Part of a small language model's weights: vocabulary 6354.
Each number is 200 + 20 x the weight over its row's rms, rounded and kept within 0 to 999. Layers, rows and columns count from 0. The size before them is the row's rms in percent of the matrix's.

# o: layer 5 attention output (transposed), 128x64, rms 0.275, rows 40-63, columns 0-63
# v: layer 5 attention value, 128x64, rms 0.292, rows 41-63, columns 0-63
# q: layer 5 attention query, 128x64, rms 0.265, rows 64-92, columns 0-63
# k: layer 5 attention key, 128x64, rms 0.266, rows 64-92, columns 0-63
o40,095,192,233,194,194,199,175,206,194,238,193,191,227,161,172,201,242,221,209,195,191,193,185,170,213,202,219,202,199,241,225,209,200,214,218,234,195,172,166,227,215,196,194,195,194,223,198,195,218,197,202,182,149,195,207,230,180,195,172,200,182,186,210,171,180
v41,092,217,212,203,224,213,205,175,205,232,196,187,176,228,187,181,196,208,215,207,225,187,235,180,192,205,237,177,189,172,217,203,187,207,238,197,180,230,224,215,191,204,156,194,203,200,208,216,189,172,221,225,169,198,156,194,192,176,201,206,219,191,164,221,174
o41,089,229,208,182,159,212,201,181,194,192,184,196,227,211,179,203,226,204,179,191,199,194,226,177,204,189,175,211,228,223,209,217,217,165,197,174,178,198,200,218,226,213,161,210,214,210,203,185,196,260,197,209,224,189,231,179,221,220,198,210,223,193,223,190,161
v42,094,204,231,209,208,197,225,204,207,184,200,202,180,188,195,196,191,236,211,262,158,194,194,226,215,191,210,200,181,193,198,204,192,210,200,209,225,197,201,202,189,173,179,206,202,131,183,200,186,171,173,191,169,190,189,215,177,210,217,206,199,223,209,227,165
o42,090,193,201,195,236,216,205,192,216,229,182,217,159,196,209,185,219,181,201,155,210,202,176,198,216,201,239,200,252,214,175,209,186,183,188,198,174,205,167,200,211,223,204,200,219,186,231,178,195,169,183,213,173,208,193,180,195,188,164,198,208,195,156,190,208
v43,094,183,217,186,189,182,211,237,189,228,203,209,222,171,203,229,223,178,191,190,180,193,169,210,233,205,190,209,169,229,209,218,193,199,203,213,206,202,200,226,191,207,154,175,163,239,205,217,230,182,187,222,208,214,196,166,182,190,211,223,187,183,237,184,206
o43,091,200,215,180,214,185,205,171,236,206,220,206,167,188,193,182,219,207,181,157,200,206,176,180,190,207,214,172,205,208,219,200,170,200,180,181,217,200,235,192,163,151,236,234,209,209,170,212,186,188,223,220,187,195,211,189,199,179,198,240,206,197,200,225,193
v44,103,209,199,184,196,214,210,177,180,219,187,250,197,192,160,196,189,157,210,231,240,171,198,198,219,194,181,145,221,198,181,210,204,214,213,182,207,194,192,186,205,245,220,188,187,226,198,216,193,209,200,192,176,214,180,200,177,224,210,203,189,204,208,158,199
o44,090,222,196,198,185,230,175,210,188,201,223,173,234,223,220,213,195,215,190,192,181,208,191,179,198,192,222,183,211,201,201,203,228,192,205,206,164,174,194,206,201,152,203,198,182,196,225,198,212,175,213,243,176,197,162,232,217,187,178,165,209,221,167,232,179
v45,102,217,195,222,185,170,198,167,217,165,211,215,194,207,196,188,217,185,192,225,199,221,181,240,155,220,198,206,209,214,205,186,196,214,196,194,213,199,177,242,191,202,203,203,207,194,180,180,202,173,215,181,169,218,239,214,197,239,217,157,175,192,207,175,168
o45,093,199,170,194,176,220,249,196,190,227,179,189,211,196,188,201,202,215,225,199,214,213,229,191,229,224,203,198,146,190,198,204,200,198,193,212,192,163,216,199,199,242,217,175,192,210,202,190,177,176,190,184,224,184,140,207,219,192,166,182,197,212,211,199,206
v46,100,219,175,219,218,172,197,169,210,195,223,166,206,186,176,193,197,221,218,210,227,216,205,237,143,170,207,171,210,176,207,232,201,222,181,188,192,179,179,229,186,207,174,187,190,213,186,204,198,226,222,180,234,169,186,196,213,214,206,196,194,193,183,182,191
o46,099,167,206,211,195,211,203,231,189,211,167,192,190,211,198,202,220,189,225,222,203,206,196,166,190,264,184,218,199,180,219,168,215,169,227,243,194,185,212,171,234,190,190,203,198,208,226,203,189,189,193,199,200,206,223,181,224,216,221,188,188,224,224,170,214
v47,090,189,185,237,185,208,219,199,230,179,190,217,181,198,186,198,223,184,174,221,191,210,141,205,201,171,165,186,167,189,163,233,213,218,205,229,206,194,218,216,195,200,191,231,197,190,206,180,162,187,185,192,217,239,224,175,211,206,205,205,203,201,197,180,187
o47,093,226,188,174,232,199,203,225,180,214,215,177,179,197,192,201,196,235,204,228,217,204,203,201,181,215,215,206,189,209,230,159,170,218,187,192,182,220,191,196,192,227,216,177,203,211,170,204,197,171,205,215,176,182,155,184,143,203,200,191,188,215,196,165,221
v48,082,194,195,206,199,207,188,236,178,189,176,212,208,224,217,193,223,196,187,186,197,174,207,195,206,177,199,187,219,201,160,161,204,221,254,217,207,198,183,208,165,225,191,163,238,240,192,175,214,186,196,215,191,208,215,215,205,214,201,192,162,237,213,189,214
o48,088,212,200,179,183,219,227,183,196,204,240,215,179,198,171,183,186,212,153,234,187,205,178,187,184,187,219,197,190,219,185,207,208,175,204,201,213,204,206,176,216,207,183,216,166,171,186,199,196,180,255,186,173,220,176,207,211,160,168,215,221,182,207,189,201
v49,087,192,207,227,189,213,182,216,188,172,227,191,207,233,209,187,227,210,203,188,179,238,190,209,220,168,185,199,213,187,173,198,185,233,194,185,158,191,220,170,198,197,151,214,182,247,162,208,193,204,163,191,221,179,200,180,195,192,187,216,182,205,195,200,197
o49,081,197,216,203,216,197,258,213,202,192,186,221,171,174,205,205,199,167,166,217,233,210,203,226,204,195,210,212,178,198,224,208,190,153,190,224,216,232,177,218,200,203,224,202,199,202,203,196,157,184,199,165,203,250,213,207,186,178,226,199,184,205,198,208,200
v50,086,233,179,182,243,228,211,225,222,185,196,228,182,191,200,235,179,176,217,177,205,179,192,176,213,195,188,219,212,189,221,184,209,217,240,229,210,198,226,209,176,239,189,204,215,207,225,189,158,208,249,184,191,196,184,213,216,192,196,202,201,193,191,200,188
o50,083,201,191,226,157,194,189,183,202,228,174,173,217,232,190,167,206,225,216,226,188,176,204,212,210,221,189,200,207,232,189,246,188,215,211,214,166,202,186,219,202,200,182,212,202,179,164,207,224,233,202,178,187,174,174,231,189,190,185,214,207,210,216,230,212
v51,101,178,201,199,170,220,208,199,210,218,231,176,186,177,220,198,194,228,179,229,211,212,193,194,221,202,199,215,189,207,183,206,185,201,232,184,233,171,178,224,171,164,184,171,183,196,188,185,179,217,222,200,187,190,184,224,215,241,191,144,205,215,189,189,173
o51,088,209,180,191,180,221,161,171,224,222,177,228,172,208,218,168,196,172,188,198,166,166,211,195,182,222,201,223,229,192,192,197,197,166,211,244,193,207,217,184,189,232,204,180,174,206,179,211,211,167,207,199,206,204,198,190,224,187,197,195,208,200,178,239,226
v52,093,223,215,199,171,208,203,223,183,180,182,236,177,196,188,170,208,177,226,205,181,189,199,193,140,201,220,212,209,225,186,183,209,198,186,187,216,212,252,181,234,211,204,210,214,209,227,179,192,197,210,234,230,208,211,170,184,169,196,205,189,210,197,189,175
o52,078,214,200,201,200,189,231,216,188,196,219,159,185,189,207,234,199,242,179,163,219,201,172,214,192,194,202,189,182,186,189,221,230,193,209,225,176,216,204,224,194,183,198,178,192,177,166,212,230,186,169,166,201,237,190,187,225,215,183,230,177,226,195,193,193
v53,097,176,202,188,202,222,202,219,179,196,175,188,227,232,185,215,218,214,203,196,198,169,212,225,242,222,191,232,186,246,199,157,234,186,189,183,176,181,188,185,224,204,194,211,205,215,225,225,202,213,227,193,177,158,178,201,193,208,183,202,211,206,188,171,215
o53,089,208,211,197,206,170,180,192,195,198,221,201,253,186,196,174,150,162,182,196,215,217,203,199,187,198,221,186,197,178,197,213,168,208,194,178,217,228,236,177,189,188,161,216,183,192,198,217,183,207,165,197,209,204,236,194,218,226,232,198,185,202,226,220,184
v54,093,190,175,196,154,215,191,257,201,188,189,194,187,189,179,197,189,200,180,206,210,183,211,201,203,207,195,201,193,198,195,237,203,202,174,206,236,166,182,176,226,203,150,234,179,189,198,191,188,225,207,167,207,142,204,197,204,205,188,180,206,189,198,177,192
o54,083,157,210,181,203,177,185,202,197,235,209,224,238,195,175,193,184,189,216,175,218,205,209,214,193,197,193,246,187,209,176,164,198,189,187,208,185,246,232,206,171,216,199,181,187,220,182,212,173,185,172,218,208,209,213,222,232,201,191,220,171,215,185,185,218
v55,080,252,203,200,182,193,218,215,203,166,205,200,200,197,181,206,199,186,209,186,238,199,186,216,206,196,228,233,213,204,189,171,191,205,194,230,196,137,183,195,218,218,204,184,196,181,184,220,190,187,194,204,191,201,221,165,202,165,203,247,193,206,193,200,245
o55,081,149,209,198,205,188,179,220,223,200,197,234,204,167,212,181,203,193,191,190,169,198,204,188,215,201,197,195,193,204,209,244,210,241,210,241,184,234,177,191,225,177,207,213,198,203,179,223,232,190,195,159,191,202,209,215,187,205,167,220,224,214,197,217,235
v56,107,222,192,216,200,179,223,227,183,182,215,190,205,169,216,205,178,164,202,166,219,195,177,205,220,186,218,185,207,181,214,206,224,148,203,212,177,175,222,197,182,182,200,191,162,218,187,201,214,180,209,196,200,202,219,196,177,243,193,223,232,165,199,206,167
o56,092,213,199,192,196,221,208,194,214,189,172,195,205,202,203,218,209,225,163,237,176,226,198,213,209,234,171,190,215,205,182,232,192,199,173,183,214,168,238,181,196,205,236,194,254,186,186,213,197,202,223,183,199,215,215,238,216,176,178,184,219,192,171,204,210
v57,097,202,196,207,180,197,221,194,200,211,172,154,201,194,158,193,170,213,220,209,238,178,198,217,215,225,188,189,203,217,212,192,211,199,184,198,206,222,175,176,231,167,164,237,207,201,178,177,181,193,171,176,211,177,200,202,187,192,232,203,215,179,161,182,215
o57,086,188,211,149,187,205,187,227,195,177,223,229,236,204,205,219,219,190,199,187,204,212,201,220,222,201,205,221,199,193,197,180,193,183,241,158,174,195,216,196,191,219,187,213,207,197,251,174,201,211,175,202,219,200,242,182,212,240,202,204,172,217,199,224,199
v58,103,202,196,179,199,195,229,184,204,196,198,218,201,164,180,191,209,246,207,195,179,182,156,179,187,180,211,189,208,180,182,228,239,246,204,206,218,200,210,200,210,178,190,231,160,164,221,187,226,187,229,212,212,223,187,170,210,214,203,172,209,207,198,201,188
o58,084,226,170,209,227,198,168,208,175,225,188,172,198,225,194,176,237,200,180,222,169,193,205,166,212,204,219,177,205,229,222,178,190,181,201,218,197,222,179,219,199,189,213,184,227,209,209,215,207,238,167,235,216,215,192,190,183,225,194,211,159,213,184,205,197
v59,095,185,220,179,233,207,198,217,178,241,189,185,213,208,183,203,196,200,207,203,191,174,199,203,205,205,172,208,192,215,204,181,189,234,174,185,198,154,146,194,205,172,177,199,204,179,231,228,208,208,193,171,155,189,240,194,197,204,209,176,167,199,208,213,209
o59,087,193,211,198,221,191,186,202,238,183,203,205,200,236,194,213,189,171,222,187,187,215,209,225,227,182,221,184,229,218,192,198,188,202,200,200,218,216,206,196,203,174,177,250,191,218,205,200,160,173,174,229,194,222,185,176,173,223,181,234,246,201,211,187,223
v60,080,197,208,187,218,195,148,207,214,189,180,179,200,222,163,204,206,203,216,184,209,198,223,190,213,200,191,183,193,184,203,219,193,188,186,217,197,217,169,191,198,227,217,182,156,219,192,157,219,204,182,173,194,203,233,188,191,242,200,235,178,173,213,200,245
o60,082,180,205,183,196,199,226,225,212,222,252,210,220,247,208,222,192,196,205,207,173,199,220,238,237,220,189,176,197,206,205,194,203,174,241,179,205,191,225,206,220,178,202,226,199,207,191,205,194,207,214,182,174,184,193,168,203,173,241,197,219,189,189,171,209
v61,100,196,178,211,201,225,169,231,193,206,192,186,189,255,180,174,199,213,214,215,217,176,196,214,221,230,210,175,215,198,202,223,201,208,173,203,171,215,198,226,185,194,149,194,181,188,203,211,227,204,193,177,177,185,207,157,202,233,220,170,194,181,216,183,210
o61,094,180,197,182,190,202,186,183,191,221,217,198,220,206,244,225,228,174,180,187,189,234,200,179,212,191,208,209,210,207,206,149,213,186,231,197,207,195,211,183,198,200,196,225,201,220,203,171,153,214,187,233,214,170,219,247,169,194,212,206,214,234,208,214,198
v62,073,254,218,169,182,175,155,211,199,178,201,177,217,211,212,239,229,210,195,213,169,209,207,188,212,191,235,198,224,177,198,201,198,182,168,181,178,234,214,210,198,198,204,204,196,186,224,215,191,200,198,193,205,195,214,215,201,184,182,204,172,150,176,183,216
o62,074,186,210,242,210,236,253,170,175,158,211,212,194,207,192,213,191,214,184,206,246,218,194,193,208,210,209,207,209,212,201,202,198,182,172,234,196,197,195,185,202,194,209,201,223,191,173,230,197,216,189,230,233,214,214,192,178,186,223,226,215,196,161,190,215
v63,098,200,199,168,196,192,203,167,181,217,187,207,227,198,152,203,200,186,165,212,201,182,176,190,216,190,163,148,191,229,174,191,191,210,192,186,221,202,191,226,186,165,205,199,215,259,203,207,215,208,173,213,171,205,225,213,191,195,195,193,211,202,208,208,226
o63,088,202,233,203,197,218,202,224,228,165,213,213,202,194,219,198,185,198,180,186,200,206,229,202,212,199,224,231,192,220,220,227,162,180,215,201,189,202,207,184,226,169,224,225,195,231,193,202,176,147,235,189,173,211,183,192,232,203,188,194,203,191,233,171,181
q64,088,193,214,175,212,224,217,169,219,181,196,217,210,211,196,204,220,187,209,193,222,199,187,213,234,237,209,159,189,195,204,162,209,171,224,197,187,179,213,182,194,220,171,204,221,183,182,240,179,201,189,205,238,188,194,202,198,164,251,235,201,205,194,204,203
k64,103,187,168,196,209,213,204,193,209,185,244,174,197,157,188,203,185,208,181,170,197,209,211,212,191,228,213,211,206,176,202,163,233,215,236,233,186,223,191,188,171,201,179,224,195,196,213,212,212,199,176,188,202,208,208,206,216,174,207,250,205,198,193,175,245
q65,112,213,171,203,206,201,201,183,222,227,170,211,195,236,184,207,190,186,209,195,213,204,229,196,214,208,179,188,199,193,152,210,213,219,180,172,188,220,206,231,230,199,220,225,178,167,176,182,224,220,145,225,186,211,216,194,181,199,200,226,195,199,225,230,183
k65,102,215,205,202,170,189,197,200,199,199,181,217,224,211,177,171,188,182,189,187,208,224,240,184,218,211,176,225,181,201,166,165,203,239,171,171,193,233,183,223,207,193,176,212,177,180,200,188,212,196,165,235,200,223,216,207,182,242,196,222,184,211,194,222,196
q66,120,214,197,203,195,194,209,210,191,195,162,203,154,168,177,205,226,197,196,209,161,203,190,208,198,203,200,217,173,195,221,200,164,204,174,185,207,194,197,168,236,210,242,185,196,224,212,182,198,234,201,186,190,163,222,208,225,201,189,207,148,227,207,200,177
k66,111,239,196,226,196,202,174,222,213,210,162,211,159,181,177,205,205,213,209,196,187,172,196,172,202,201,224,195,213,173,186,194,170,205,200,158,210,198,180,164,247,193,231,222,202,220,197,206,222,205,224,199,214,206,209,221,188,205,196,193,164,212,182,222,166
q67,102,182,198,166,234,232,159,225,170,197,219,164,210,210,202,198,201,208,200,207,181,188,197,215,157,153,175,184,206,184,187,204,206,192,172,213,206,209,183,190,194,203,225,204,186,223,211,180,202,189,165,178,206,219,224,201,213,225,194,227,175,219,174,230,187
k67,104,195,193,141,226,203,178,212,216,185,209,187,206,213,223,195,234,201,247,176,210,188,207,180,180,173,188,208,176,220,174,191,198,179,194,190,195,210,205,186,167,161,212,192,213,217,206,214,193,143,190,172,177,195,179,212,217,180,206,190,202,205,184,182,179
q68,089,224,225,219,165,197,200,220,226,211,240,199,221,202,217,197,183,180,230,255,206,215,221,206,201,223,242,171,207,184,220,208,220,238,220,196,186,187,248,200,206,201,225,205,200,163,196,196,177,223,209,213,216,203,210,193,223,223,205,199,204,201,185,200,200
k68,118,202,221,193,204,194,210,210,184,214,213,205,245,202,221,197,201,173,215,227,217,222,229,192,218,214,207,201,190,185,212,223,208,222,234,213,197,202,255,203,185,162,190,192,237,167,194,198,186,218,181,224,203,192,178,184,251,215,235,206,207,210,175,218,207
q69,108,203,221,223,173,211,220,181,205,240,182,186,224,205,187,224,198,158,214,196,188,207,203,193,193,214,209,205,171,214,184,208,192,200,208,246,173,197,214,203,238,200,220,180,228,188,206,222,181,219,184,176,243,180,195,195,184,188,153,201,165,179,188,198,178
k69,125,216,220,201,176,201,218,173,183,211,185,208,222,221,198,216,209,183,212,199,173,218,187,159,244,192,176,198,184,193,156,218,189,210,228,225,198,217,204,191,238,225,200,183,225,188,210,200,202,201,200,169,214,211,190,193,214,220,180,189,161,197,154,200,167
q70,094,196,171,198,208,210,221,194,198,221,224,187,202,197,220,196,222,216,190,181,230,182,165,173,179,226,181,217,197,199,202,186,180,178,185,230,142,180,157,226,229,189,209,167,221,178,209,200,196,218,180,216,230,221,177,195,187,211,174,178,192,215,208,208,208
k70,097,206,179,214,216,208,224,175,217,201,201,188,227,222,195,222,236,196,183,195,218,176,200,169,205,228,179,211,172,228,189,204,195,199,184,241,149,169,192,204,195,208,175,166,206,155,185,211,186,200,160,224,216,214,202,185,208,212,213,213,185,230,195,195,197
q71,108,204,195,203,252,196,221,184,209,187,207,200,214,227,208,204,203,224,205,200,207,199,184,227,181,207,193,201,195,209,196,243,220,211,209,207,208,185,219,172,219,173,219,211,173,219,198,205,185,181,191,161,227,173,163,179,193,206,170,179,201,145,230,200,233
k71,147,202,205,206,238,203,212,191,214,186,219,236,200,201,210,213,174,180,216,176,228,204,159,195,184,181,184,222,198,219,195,175,229,176,228,201,212,223,203,194,216,188,176,240,199,206,206,172,176,178,209,213,176,222,180,210,225,246,175,198,185,171,224,187,213
q72,098,169,203,182,191,198,210,177,218,199,235,216,217,213,187,180,183,196,184,193,218,182,213,200,156,178,201,200,207,226,260,206,188,226,200,205,202,176,207,194,226,183,189,186,181,187,234,220,227,197,210,181,251,195,162,219,185,183,222,201,182,216,184,216,207
k72,109,184,181,203,193,203,224,201,225,187,218,224,204,210,167,180,194,206,197,216,172,172,217,222,178,220,196,186,199,225,229,192,190,200,186,212,212,176,191,199,249,192,167,173,188,172,202,213,203,179,195,196,238,183,183,239,194,215,224,181,180,235,197,222,242
q73,094,190,181,245,211,186,220,228,189,202,185,211,214,215,213,221,190,175,187,207,152,185,213,201,216,234,253,188,205,178,200,195,168,182,247,171,204,182,210,189,194,225,211,198,224,236,170,216,185,200,197,197,192,197,207,224,195,191,215,197,178,218,192,224,192
k73,090,227,183,199,186,177,214,230,184,200,165,212,214,196,199,205,201,178,175,192,141,191,229,205,188,232,222,228,218,185,208,215,201,204,211,210,208,178,200,205,175,172,189,199,223,178,224,234,201,186,176,199,179,201,184,240,173,163,219,200,195,210,167,200,213
q74,095,194,209,196,167,162,206,166,195,157,194,206,200,205,185,195,212,241,192,194,169,218,200,230,220,188,186,191,171,210,209,214,204,213,198,216,204,187,246,179,204,194,203,195,205,191,179,217,171,213,199,211,186,192,185,179,247,151,224,219,186,183,179,206,227
k74,102,187,233,211,167,205,195,182,216,172,188,198,194,173,193,209,205,224,186,166,229,200,195,213,192,190,242,161,197,204,162,234,185,213,214,173,216,202,221,189,237,175,201,211,215,230,210,201,202,232,220,181,188,181,228,178,204,219,189,201,174,184,218,224,202
q75,098,195,236,199,165,178,191,196,207,217,217,201,225,209,178,172,190,197,163,218,167,188,229,185,197,188,249,194,210,204,212,226,226,191,204,172,213,184,234,207,187,163,179,199,197,183,173,199,211,204,221,174,233,198,154,207,210,205,202,212,181,223,184,202,202
k75,098,174,244,130,205,187,196,183,198,219,201,193,192,213,202,186,184,203,171,225,160,195,199,224,183,180,210,187,203,175,207,220,192,210,194,218,229,197,224,183,202,170,190,190,221,187,200,204,229,213,203,206,177,223,165,218,215,207,232,209,181,222,199,228,208
q76,082,215,179,238,191,205,219,193,186,183,190,185,172,201,174,203,246,221,169,222,207,217,223,239,208,209,228,187,204,212,212,208,181,171,176,198,200,204,216,203,212,212,218,200,157,184,200,253,221,186,196,217,179,203,202,189,191,191,215,246,230,207,188,191,198
k76,109,189,225,254,187,187,208,218,198,179,199,193,169,161,182,168,223,212,200,202,241,211,207,217,200,226,216,225,205,210,218,202,210,229,186,221,198,208,211,201,188,205,179,207,156,209,207,230,228,166,198,188,179,203,195,218,181,186,186,222,191,219,214,167,173
q77,137,213,202,194,216,178,176,191,239,194,219,207,189,210,203,197,181,190,227,193,194,177,202,211,172,179,206,213,230,178,172,198,232,194,239,181,185,237,200,213,210,165,201,202,177,182,213,169,231,173,186,216,191,232,180,177,225,166,198,208,223,181,170,180,202
k77,122,190,199,208,221,168,180,220,196,198,202,223,223,188,196,196,210,164,196,178,226,214,214,189,177,196,214,201,206,182,186,239,218,178,210,171,214,232,231,231,195,136,176,199,197,210,209,166,210,191,165,212,214,214,211,189,212,172,205,218,228,199,179,184,212
q78,102,209,198,211,250,175,205,245,176,174,196,174,205,164,202,186,191,196,222,183,195,202,145,191,191,204,177,209,196,188,206,168,182,207,185,238,204,185,211,193,207,196,190,174,231,249,169,218,166,211,198,187,197,177,196,212,200,189,207,196,181,210,205,197,196
k78,089,229,160,219,245,213,198,214,188,173,247,186,202,194,205,239,204,195,233,182,196,185,183,174,204,199,187,211,210,169,179,191,169,225,203,198,199,201,216,179,207,212,205,230,214,216,191,211,186,200,199,180,183,226,193,212,195,174,225,204,250,162,203,199,204
q79,088,208,165,208,217,195,209,262,204,198,180,173,205,202,193,206,179,181,189,217,199,183,223,202,204,228,168,196,175,226,170,194,207,230,233,199,200,219,221,201,205,213,213,177,196,203,187,172,193,197,179,255,196,202,231,193,167,197,190,196,185,212,212,241,208
k79,093,228,207,198,208,181,194,208,198,165,175,207,223,222,218,192,211,152,181,180,215,207,235,172,216,225,166,211,189,220,193,190,192,228,222,172,184,205,218,188,210,202,175,170,208,179,201,220,188,207,203,232,206,190,227,187,152,217,216,190,181,185,200,225,173
q80,096,215,202,217,180,243,231,234,161,189,171,221,189,183,209,198,211,180,199,212,237,171,189,215,196,169,209,207,183,179,179,200,188,166,197,233,212,205,201,188,225,220,194,207,198,229,198,229,207,196,186,189,194,205,226,162,181,214,226,205,226,199,228,228,210
k80,091,216,204,213,207,199,204,208,189,188,177,214,178,200,203,207,190,178,227,184,244,223,189,210,176,211,204,177,205,202,188,172,202,185,209,242,226,205,193,230,218,187,184,207,201,260,171,221,182,185,165,182,218,191,189,187,182,159,205,184,193,208,210,184,154
q81,102,202,189,204,195,214,230,223,221,208,184,182,160,191,218,190,214,244,177,199,191,206,198,193,214,190,166,203,205,209,189,183,206,240,175,193,168,157,147,230,218,203,187,199,209,192,181,235,202,241,191,220,196,195,189,211,199,217,201,204,194,207,192,188,241
k81,118,210,187,230,210,209,207,183,216,214,183,197,193,215,177,197,237,185,194,178,177,205,222,185,206,196,154,176,167,199,177,191,234,216,189,187,178,204,190,217,249,202,180,217,211,186,178,229,184,230,182,229,187,189,197,184,197,247,205,211,179,223,224,199,224
q82,101,189,203,189,218,195,188,175,195,178,185,215,193,205,217,188,225,190,193,208,200,219,196,178,227,188,206,187,187,135,208,243,179,190,163,208,215,165,228,188,173,209,231,180,225,208,172,179,182,202,189,180,217,214,214,188,225,228,193,191,186,192,224,203,234
k82,109,205,206,189,180,214,207,219,207,172,177,196,191,169,226,214,187,224,194,220,233,196,165,183,227,198,229,217,195,164,206,207,208,210,181,213,194,171,181,190,155,195,247,190,238,229,171,178,212,187,222,195,198,213,190,225,193,216,162,208,208,198,208,219,206
q83,113,202,214,201,189,200,209,221,225,231,203,202,206,160,184,180,194,178,188,173,201,203,201,163,210,190,149,197,233,214,173,175,214,209,226,202,192,211,200,211,213,173,162,181,200,194,162,214,195,209,193,230,208,225,206,208,218,239,192,219,234,227,190,202,231
k83,095,176,234,205,202,179,196,185,187,201,192,183,186,180,191,195,262,175,210,174,190,199,224,183,229,214,141,208,191,179,189,189,213,229,210,199,164,212,218,172,200,209,216,162,176,186,167,227,180,210,194,194,222,206,192,193,198,192,195,217,221,214,208,207,197
q84,113,221,214,219,229,174,201,186,196,192,165,210,189,213,230,210,221,225,197,197,216,179,198,199,205,235,201,180,169,195,176,225,193,195,183,185,163,174,234,196,166,225,228,154,222,196,181,179,185,200,196,200,181,197,208,187,201,176,196,185,175,199,231,237,213
k84,110,225,207,191,208,197,238,184,219,184,178,198,218,217,222,216,198,213,182,206,257,208,167,178,214,259,203,173,197,220,186,209,183,228,190,197,187,174,216,206,162,190,203,169,219,210,165,193,218,193,223,206,205,193,199,189,199,179,197,221,211,206,207,237,199
q85,103,191,227,199,223,178,189,185,210,214,207,245,195,230,212,182,201,207,209,174,197,195,191,192,216,225,222,185,225,166,221,184,202,195,187,205,177,213,183,247,172,176,220,202,223,189,192,234,191,206,185,187,184,222,155,197,225,178,220,215,233,192,177,176,218
k85,098,177,221,193,208,240,191,186,203,220,198,217,199,177,206,199,188,220,178,201,198,205,179,196,206,205,246,176,199,189,213,207,195,188,211,211,191,186,188,222,165,206,220,196,191,211,189,223,212,223,156,157,185,214,213,177,230,206,225,241,261,189,184,208,202
q86,099,181,201,191,223,252,201,218,196,216,211,210,235,172,184,209,170,209,203,180,229,160,205,195,183,197,189,185,226,219,215,191,194,235,208,209,235,232,177,208,211,204,229,215,207,212,226,231,204,199,200,203,191,204,169,194,177,183,205,161,241,196,195,187,215
k86,122,203,184,228,219,216,181,181,168,199,236,247,237,184,198,200,185,184,233,181,202,187,231,181,182,197,173,206,211,229,230,193,239,186,217,186,206,218,177,213,206,212,176,204,191,178,210,199,167,183,185,185,202,192,171,181,193,196,232,183,218,177,183,188,213
q87,104,215,253,195,192,212,184,159,206,205,218,205,215,196,227,195,221,214,208,197,210,244,201,172,251,209,182,209,188,221,145,181,205,207,163,162,194,186,187,170,175,210,226,201,199,183,202,187,194,209,205,202,198,177,205,176,191,208,203,181,200,183,196,188,190
k87,109,194,214,195,189,207,198,182,185,218,248,192,241,184,212,223,195,213,224,214,218,227,179,179,218,169,195,203,185,214,155,193,224,212,215,202,172,221,169,191,177,176,227,202,199,171,205,176,202,220,213,215,209,189,186,172,217,214,170,202,199,182,153,205,222
q88,079,199,202,200,218,204,178,202,229,250,195,164,187,189,159,211,228,168,193,214,194,198,230,195,178,167,230,181,178,173,192,242,210,188,185,184,208,235,205,218,214,193,185,201,160,185,210,190,212,180,204,190,172,225,194,197,188,196,195,201,219,169,195,222,205
k88,086,195,240,198,191,162,189,216,220,200,185,210,186,183,203,166,213,175,206,197,194,217,167,205,202,184,212,210,202,199,228,215,198,235,199,197,213,201,197,213,192,251,191,180,169,194,197,169,218,181,247,202,192,207,154,219,189,175,194,204,174,225,180,213,166
q89,101,190,194,207,195,180,176,233,167,161,215,190,216,186,211,172,201,193,210,205,184,218,204,206,249,219,202,206,174,196,199,204,173,213,190,198,206,166,201,201,165,223,212,188,212,223,183,185,142,195,244,186,198,170,219,180,184,200,206,193,176,216,202,177,220
k89,114,210,205,200,174,212,188,191,214,161,180,200,233,197,219,206,217,215,191,217,215,204,209,201,217,206,207,203,196,196,195,244,174,247,207,189,211,144,211,214,210,192,237,172,223,195,203,197,190,217,240,178,199,151,194,180,187,177,202,183,169,184,195,205,203
q90,075,197,210,187,203,209,216,184,187,196,198,215,195,201,171,193,188,171,206,171,172,202,204,214,211,251,215,223,180,216,221,214,222,224,190,227,161,233,221,220,197,200,232,208,230,201,217,185,214,197,210,209,196,201,166,179,218,187,183,223,250,210,216,241,200
k90,085,191,224,175,201,218,210,173,209,222,200,191,169,192,212,197,181,193,195,180,213,201,150,199,217,223,268,192,196,228,194,198,182,216,208,216,197,216,196,212,179,206,255,204,192,228,204,207,232,213,227,215,208,202,184,201,190,196,186,207,238,230,217,215,197
q91,085,182,240,208,211,182,172,194,217,224,170,219,220,189,196,225,224,224,181,171,204,174,212,221,192,164,214,177,209,173,194,183,220,170,191,218,215,212,186,189,193,185,163,197,190,238,189,218,168,173,197,185,223,218,225,228,231,199,191,193,193,212,216,217,203
k91,091,201,250,214,179,192,213,158,230,188,149,181,201,233,202,202,207,190,220,182,189,165,193,226,197,200,201,187,225,216,211,194,208,180,205,196,208,212,194,183,170,195,195,212,192,216,191,189,207,166,207,139,217,196,210,210,220,185,190,179,189,195,241,206,205
q92,083,235,200,179,208,180,201,226,163,196,193,193,192,202,200,189,211,217,194,228,216,219,176,214,200,192,219,174,182,221,171,205,190,201,209,186,179,178,220,162,196,167,188,184,205,217,161,221,167,198,189,186,195,207,206,205,207,221,230,212,178,219,232,262,193
k92,098,202,227,160,237,188,192,192,217,198,228,197,201,205,206,205,192,169,209,180,221,191,206,197,176,185,207,185,213,226,171,172,184,201,245,215,178,203,225,181,182,148,181,207,221,203,197,205,187,208,186,218,195,221,192,209,227,225,237,217,199,185,234,232,191